{"n_layer": 23, "d_model": 256, "n_head": 2, "n_kv_head": 2, "head_dim": 128, "d_mlp": 704, "vocab_size": 8192, "activation": "swiglu", "norm": "rmsnorm", "norm_place": "pre", "norm_eps": 1e-05, "positions": "rope", "rope_base": 10000.0, "rope_fraction": 1.0, "qk_norm": false, "attn_scale": 0.0884, "bias": "none", "tie_embeddings": false, "parallel_block": false, "init": "normal", "init_std_qkv": 0.0159, "init_std_o": 0.00234, "init_std_up": 0.0159, "init_std_down": 0.00141, "optimizer": "muon", "lr": 0.00901, "lr_mult_down": 2.0, "beta1": 0.95, "lr_head": 0.00694, "warmup_steps": 200, "schedule": "wsd", "decay_fraction": 0.916, "decay_shape": "pow", "final_lr_fraction": 0.02, "batch_tokens": 65536, "seq_len": 1024, "doc_mask": true, "train_tokens": 483700000, "steps": 7381, "dataset": "wikipedia_en"}
Each number is 500 + 40 x the weight over its row's rms, rounded and kept within 0 to 999. Layers, rows and columns count from 0. Numbers have three digits each. The size before them is the row's rms in percent of the matrix's.

# layer 18 MLP gate, 704x256, rms 0.141, rows 196-229, columns 64-127
115:528498484501457526477504492460576504498488468478457494462499476522529478560556536454530538569499523498472505514523506508548543491532504563431522480534505526443466487507432486527489458483562492
102:470545553494489491452476512478534490455551457464492509532570511451483448460572443473487547521554524537513463469517488446490507423424427486484498537471446543462477576526501453498546453469558482
087:501570423574499535453444429494524459508541504456559483470502511433506454491452520510564436567474530475508473504503517433479519451601481537516559485529508549489507533432518490514465538563511503
077:497464570464424487493438515437476453546535525516518573520459455473526528474541412511474458441494554483549574468542449533519533438453468503506441474446543546581509438464505449512475464497426431
098:493564494457500464499484429569464518557530599471485582481465445459492442512518521557530508511502412517488451465531524511474568470461540497498545466491491538475499450477403478444524497529475513
118:522548486451514524562513542486510480479552544526579553457482494562456551433428522476515507479477407561475508502485516519475440546484532536548494544487519493477449461425474454502527500516522465
098:565545479536538509492472466463553488517504470469453602479568466556488491463499455551447449478443512507480478492454507507556552464492498502481516520553522484562480567478483438530491514444573523
061:546495540555553519503533469463533477477577535481448438437533484499563460562535506506492514425577442463448552530464488479483481485457483388502503510554510451514534475470545522431479477497450530
096:471513432484557508462504504503536510506564486489575462542551438497450542523513531491436554506479472512537500508495469491474473580502501537498450474477510474468554484501450489478458550459465482
118:506463475474456536427507461521549477518520523601513513488456486466460572465446576469493495490529477528527486470453442475531480481431479480519491465551458455533502495574442524408501544482484502
106:525509528495533525481471530508548459501508557534393490460512501533465594510552552478425501531458504559479491549536486501454560475516429482426523577505467432480557474471415496541427541515499515
111:494588504545499466493503455551519500471468478538521521529514517426446500506520505533530468433469551535505534496515513461524516477490454478566548553543559513466481557475487541563537531428545461
112:586444509511525493545486493530483542537513458516488503471505539439486507514479509531475472475534490468493555420486470521456436523509480507447537518562481441463552494416523469454508474447546440
099:471490475470494549539481544510522479565487447562433537497505472469515465457557513526459428420446449466480486452526498500546439477434498480487490473437476497492475580535516482465479468508493505
091:513512452518501466441494456532474454562494472536456497395461474466582471535424497457456483487525479491495476491532511472455522552434511470513565563525485463511450476535438527478470460567543540
107:500487476465516545484517552483457486500448527449518490506497492543498508528499465512504500460515463481541366503567499523489495571521471603500465508526448488634470496479516516489501499544580465
117:456420511515493503557498495573506535498403566501523575517518554476427537526510493508554472503473529466539465452487449486533509508518471469528503434464450466509471516527468546490522548518484483
095:536494540532522468454518548528546532454474498502488429516526474471516557505560510518432590516501427547478514471482464453498460503563624530537502624548557408459483500516525500489536534511473498
098:489436567505528520528522516552457465479494473494533463481437492433512555493509550464439506523481538445485512564478441547461469476495496490503532481470491580549462526521512566487534503428500473
118:523492520503490494463529525466580510520516506452499544483466512536548594506433529459482569514488537448504527573524498528536552513445495571491534502535468537487469466513492543496524472444455485
028:537527515479497459448475460508479460489513511443476454515540485492535440493412487480532503543465510502530471442563513492483493445409449512493542473498493511438537448502566460485446455467521520
102:466483487456433573431501518423522540529463551552490455510460514490531466501498533443564487463509442454461546569538488553517467492517502513523473490510465485524507553600507472505455505544452517
078:472567516496492514521474493538536510493490542434488428444538552449499453590478461549484532504458533474508482531560489448527517526449483547498600520548547454502485456422538471507474520571455483
103:458524487474490501546475510469537532485466486522492459398525545465509482435598527411443508496489484477595462466517541481534477480519477517500527487512513565510417491459540523544604475495581508
090:484523485472457462452480488463485507451503458519519518461512476564491561470506475476538559499533467585453540464515517509471508510452551530500525497523473441516424561554418574518514441497448622
107:559509535477438531522494441476458516510486543498520527472422443514489547497479474508548456523449515562580451489471513550462571562499468552490534492511445462523529468533448512505542464485445430
109:474491466501481516504493595496483554489490468529537488529527529460504505511442481558505488502471512536532498508511489499445478476556514465534454568486484511455542539476555519456576442530518502
118:418453451464458481546544562624513494506497458495569530440414469464473472456449476531480518467493521476550491490456462457583579540489478471499555490556506466421458440570578459515485469502537498
087:428491478486518484467507460525520503418511542521515536497542489408538532511510549492443565498489422518511554489526577515505447509472500449481509565511517480500518521537489459444500481537501518
101:504508443489432524459526491493498490512512519447597555523523489478534503482499463553532515465481454520479396442506515489481513523488483531540538466499492445487561486451439478486485507548594470
098:472554505474407545480483537467493531464544490472523481454498462478505429514449464498529445510546509511488493503510469587575515457459556514471553447611444574502502558497463463507506473517476462
084:441449451505535500499491450542536416487503534534438472510547551461496467537521567440495466446442481506531438527519515486530529520482495498522447561490441517508577474484553527566480490446445498
032:543489473500492453553443494494596475450466512484553443512480529450504532539414432557518454518414518489484479481479536555423463502540511503474482507493497489492475513504559545465516419560416537
097:503467463569492560542437538415487533482497513506434456531555491502459511509541496491451439496407490466514471444492573487482501504591449518513566466539431505485518490557471412497473474557562470
# layer 18 MLP up, 704x256, rms 0.138, rows 196-228, columns 64-127
106:459511540387494581489489477449474472464459497455465490525467489505508499476436496475444493484524567492429458540491483440504503400512525468452526459497506548493426423571496448528545481531560510
096:526460497473477490573525483476450482557539577545422473481520505536579466430441485554489481548485478519507477512538509493543492571569537489547467417477498476515495512530495498498496480503421511
096:499511462548445574471444432495487428485565524432512497477539479442443507558467488498551454565483527468467510558464539479495470474534493436445473570474490525500490490480539459479432517443425446
081:486478458530529558446472536471507546406462572459494435462448565467448526554550521478524549452496489493439513543510507500526499500498497594516434489488467461509537460471504506579532491492484562
102:503470495495529506491449561558491487485473541499488491450518486482489552463492515527575468443540534433449506471444535572487489513507543502536534537509533508547535526433467503553458589483470458
113:476456450515557489473507469554492483492414556501569536594529476473483514542538511431441554499492435451550491523504523430536485519492472528536501563453488505491535582527578551482540424507505435
095:577510510530492453496411513551466512559456470489402478571567527543523435498540493485516377469491510519544520542511496517532475517443516461429530493481543447472552489492391473541566499468509551
063:506503484475521497516473469449512500543452529433483497431494538557511425537475489431527485501519427452479419525474550534495526608456504491567485483477477510428497456546456546476459519474455564
106:477493485602502507496473509515451580494503511511484526467446484465538537515517518452513520434512514507445532508450456535471525419524559474495508519536452502480483417466463455455492502476477516
105:431493498459490558537488518423516520476469487540472529507487536448435446506515503492426550534489468498521523450568508522416474449487543519449498463575478507509481489497445535498406513469475531
104:465511489479434471440494506535476512530517561531523482455481443506479587488490513508510484535591614527519533509582451493505513452520532438511515477545527492462427522471411446479506476522499591
109:484443516476538512462519454488498484500515466542509501445573466538491525520544533496447506553557483500532507437495488496484470522472516412460436511513510526493482530471545491522530480485540449
110:513490515429497555497446518462554536500505488439474579474546489440536543510487475447527453573473535537457486448486469500528568482500511494519519524500499541511482528449449447511532482525483481
094:474461527517463432508488527477485474562479445482511562509457490545575482483475540504504590461543516546448520469553545519490527455449524510500447521576534517463557486460525449446461488519534492
087:453469503551540564533511423589440542456481550491487483552516479584425506495609533464535524515493435517596483454467482483548429494489543533452437496533515494510503457540404481489551537455540490
102:481540541473492506464454584549539422447526521496490501481523440492524461593451519430485489514531469455549504531483490543469540537510501456552470568474484494474538449471468487522516472509495505
113:487470471451520511458496475501481583501531481512420556533470562475470456553498497551561503579477425464447536546488467515482498497429523513531463507577530460519455450489554498500546526601523451
100:510444511461503483488475521499465579510510489496537505512513514494581546424473542510470517553573586512523529471479402495535465483526498510565508490466431503485522493458459553461526503514580492
099:455489528497495539495504435470535462405494552527399517513491600502467525510554525549476461497524489519452492532531518542472490512514531473529583455503398519441549460457456514540493597459456519
114:494478465504465510449448530450568532541535442493508534460534432476556610589487547440444472484464443473489501489533524548565475525494563524515521483481529485466508464567491559504512448478489540
024:501517557493516413490521511508447450516501523523497479496538491487495498463429479494527452537508510529478494448537589438463466520455501530501502471510488474523534457435619473497481487454447518
109:474544490407469588463433571407498541430474443494502487506487488471526548539547455442485556529491464474490484513523598505512442511525523480522449412505486470498492539574506561512504480433405501
080:508493512508509457531544521467460472518604475526516586559489466542473556447523509493536455486434492504513470552453508565481494455527516489553515503522474574471485505561493491492478475474488548
104:465576487561499534525476472537452490487453510558406475505415432564491466524494434410500446498481506541422528531560514543497432490452464558454479488500482431491594441472504509524460520452504463
090:517465491518445491502478587537472514469580537491477455549468509513487469527540451566513538480469504429467477517589528521459424476537509547521494489486536480622552563425463479512483458501452519
105:485532504499444511441505538569506527471452528496578543471491510451448570441570516563443510588509418534473511535525535532538526465472487561536551501578460515490471425506544455490533485539528471
112:499446509421525524493499578438510511555506487493525462467475504547464455565589467510561525584563405545526548533526541507436493503469438511468534496513451516491525573490547583511575486477542511
118:471466515454512580461522474491497459468428502508507556494555440476578458529475527420428492561487540479505409510538433536471491559484521541501519497493536498465482505513458505473542529507546440
084:591486506401465373496534518543514475511523481515443502493508543568440491490497422563483496456508543510485468546471486518541531471455477518495483486493488501500529493456461529496472433468457471
102:544514477456610516452486497541536505448477535548479509532490461541471504513506531482573512558483490446521526519495487447467468532549496523500472511549500537484518530484430486419431550434473533
097:522505414535518484529569484484517519441470380446486438457521496492597545480552479590507523518500511549516508540563457508545487413501495481541498498471541473450459481442545493469544505488548584
093:504476520562492473507534473523389487470490497486520519479543496547494515463513519485561515535518412468508535471476489541496493498509539519511534526506558535605524508602451468548514502507461507
028:472477551537560576503549464508423474537500460514454532435454491545464479412549549457461533455551492487547497546558478498606496496519531489485513492542540515455520538539420444444449575484559503
# layer 18 MLP down (transposed), 704x256, rms 0.101, rows 196-228, columns 64-127
107:429560450474507480478467512528472447460541481448454542517523588514436522484466493494416524551447460507600497462462509536510487519488547493481479530480451457528425441510489461461476462533496539
106:474484470452469453571555476518561506484532490495442525549544431526503430432477426494523529482530451463531498463472437563487470518544560502495485482473509482558451418437517469495537517487392484
095:566547474498469488457540529457527480556520494543507567570515546517528520502523461501514433533447440432536488427522482487528467545541539517491462498471507516556483520524521529506428496491535471
078:566576557558494522522526505564436466495535527435478473536561505459501429463535511472493474538495570550509557474463488501510529489522498499469509503425501513509404506485469526566537457518561504
104:511452478554452477527548531498470533465501495544533515560480478473491537551516484513472471493483559438514453562478481495472506436534447453533549430521500580490523518500465530463515463572497547
108:452548486464568460461477410501478499542494580587496455506438498544527452557477508525492506523463460463449509476548533491379586481511512457490443550519480511516539566414521572524599495497591491
097:560522467543474557479511503471479442550448479419581530545543479489505529547510483448503533514508483486537568560518476532526507539524573480471585490520498467509501504480615514521490513489492460
063:470503504522555504546454449521484468473546465453543523590463451435544497430435569515493469493479579503526496524549423529465448488519483433470515466478479505513545488523448466413529399452535519
097:562439531499517501479429441496527454524511491535427483524483444485515565579458452480554532493527469590501468471491494525488439461508509523486532560478505549510512583490590436484463523548515581
105:538540544481518462503499596508466438521502517473515476413455508532460495501429495462514536429484525491504466437480456512554458484524518480431477486494476555493500465521462445514510513501566502
102:487557496590512498541520516528474463558531540504535449567511523525438495512500500511622561443461514443510492503509477481537522511448511502519522507514590463509561464473569516489466415529511496
101:423557538482585488513491497557470526487522455438430517536494429531487520575443451525422539439463510525469464536511505419485483470484513522521440485445470474460497530517492558506448470464576496
111:503481504465542507523485483539475549570498480524479525493499532420547530499522435589466524460451521518513531507492500503501515525490504572506554550516562550459458482517461562478594497463471472
111:519523491530555491522497471523545458501454485535507479474457503483453563479502464495495543495456513472520547493456514471537567467487564493475527525450535554489544514513537518470499554502470543
100:473507491528509448558427526469497462556532478523527487508443510433545550510478550555528514544542517439490449598482526485434521475503457525578509499553397445521573479549456461516466471532493429
097:536520493563397532551523485449514505466458498493488468546427448494496441517517470467496478399512488462473547539485468535430523500520507519520518525548554550517541492492461481563437526513477520
108:537548553434482498404465470524569492508512532534450499518524485542488494516442549556463468450441520461497494488497374510524516462489529490477491552512538525530547427549451602517488497482520489
097:398505504500524535491500509425474560445578455552484443488564514503461499535488515531508450515520490488435508444528554512530531475473536526540549535536470532521511548512513481428485477415453500
099:653530566557556461500535498517546433486470506500567522516466506521530525554430487550520511538457500516467481550480518450548460545458527490531499457524582511560522480589450486511494508499540431
099:468506514471492500528452484471480486550464438575478578545480485432468590452499530485513540443465507454507506533491508474432575542489498527555486418500518520476539521482543468483520506550516528
027:518534444455573467461532486484470506509483495511438513497492531514483539430439487539564469438519494506510545471536540576530475508443470509474535508538503536418449538506508520537519551465528504
108:548501505544520502425488485526525451498535541552451487540453551562536497538499545458509490427534465503445522520512475487515513505612517531564497584456498423597491513500503535422451529559490571
086:585562462503466439448447530573533514545543476507441497485485521508483551494457441523478578458481472568453499446604506409556460511553451509463503568506519505501528505462502434542532499517480513
107:440474522611499515481478470506477452514505485515496555568506576540426486544571494540518495515484545524506489486484518498492494538532518463437546577474463511508471511465619498477451431396521426
094:560505428539488535527446459544543508462457506499464567440548499564512482490477499537469530485543463537488535547491457473463515490528506534467471509491473526410493503506497542439477515467581605
106:497445508489503474437512492502488474455568491470497488464502470523495506473517524530472481487512516447511463410525434570445497447409488472551455551500510528483471530503540480469482502520481476
112:508472547499493505451513472611537508485502443488509466496463522529545441510532495544482498534528524496445455452592471444497515530542486451505534503509446521495538522444531488487590493595468531
111:510494473529507487461556505437475478472479494531524470502433480502474473450491504453530462468513506490512418454522512452426533489475560531456455509521520442493453444455508453544509484522503498
094:553546496504536502516451558479526554518422530481578483468469566464461494558502542525483485529563585514463440495503502525448539550500461507561467517529441516468506526527508468459489528497492473
099:455544486516510501531535470459574474523515486477458548528479515499528458517538468507486493572479499490526508482564524421455480473494491547445534510475598541597488557458556527500450495506478452
097:543438517453492509567492504462500482490528497489543568508503485595503497484430497509478499462527469478498579584537516496513512434484562470463443462511543495488399449456482563509521525502532595
087:507451531495420570531485493463496469538514458534520479502486466418499571508436514603464506508506513528493577513533507541518515469525530434509454477545487458448475493493477424498527449399543544
032:479530562509519491557528527496495464475525477470444518463497459519495486439486498498450560501537466526525511472561512489484452490496543511445455460464550489506524510464509415357540507486501429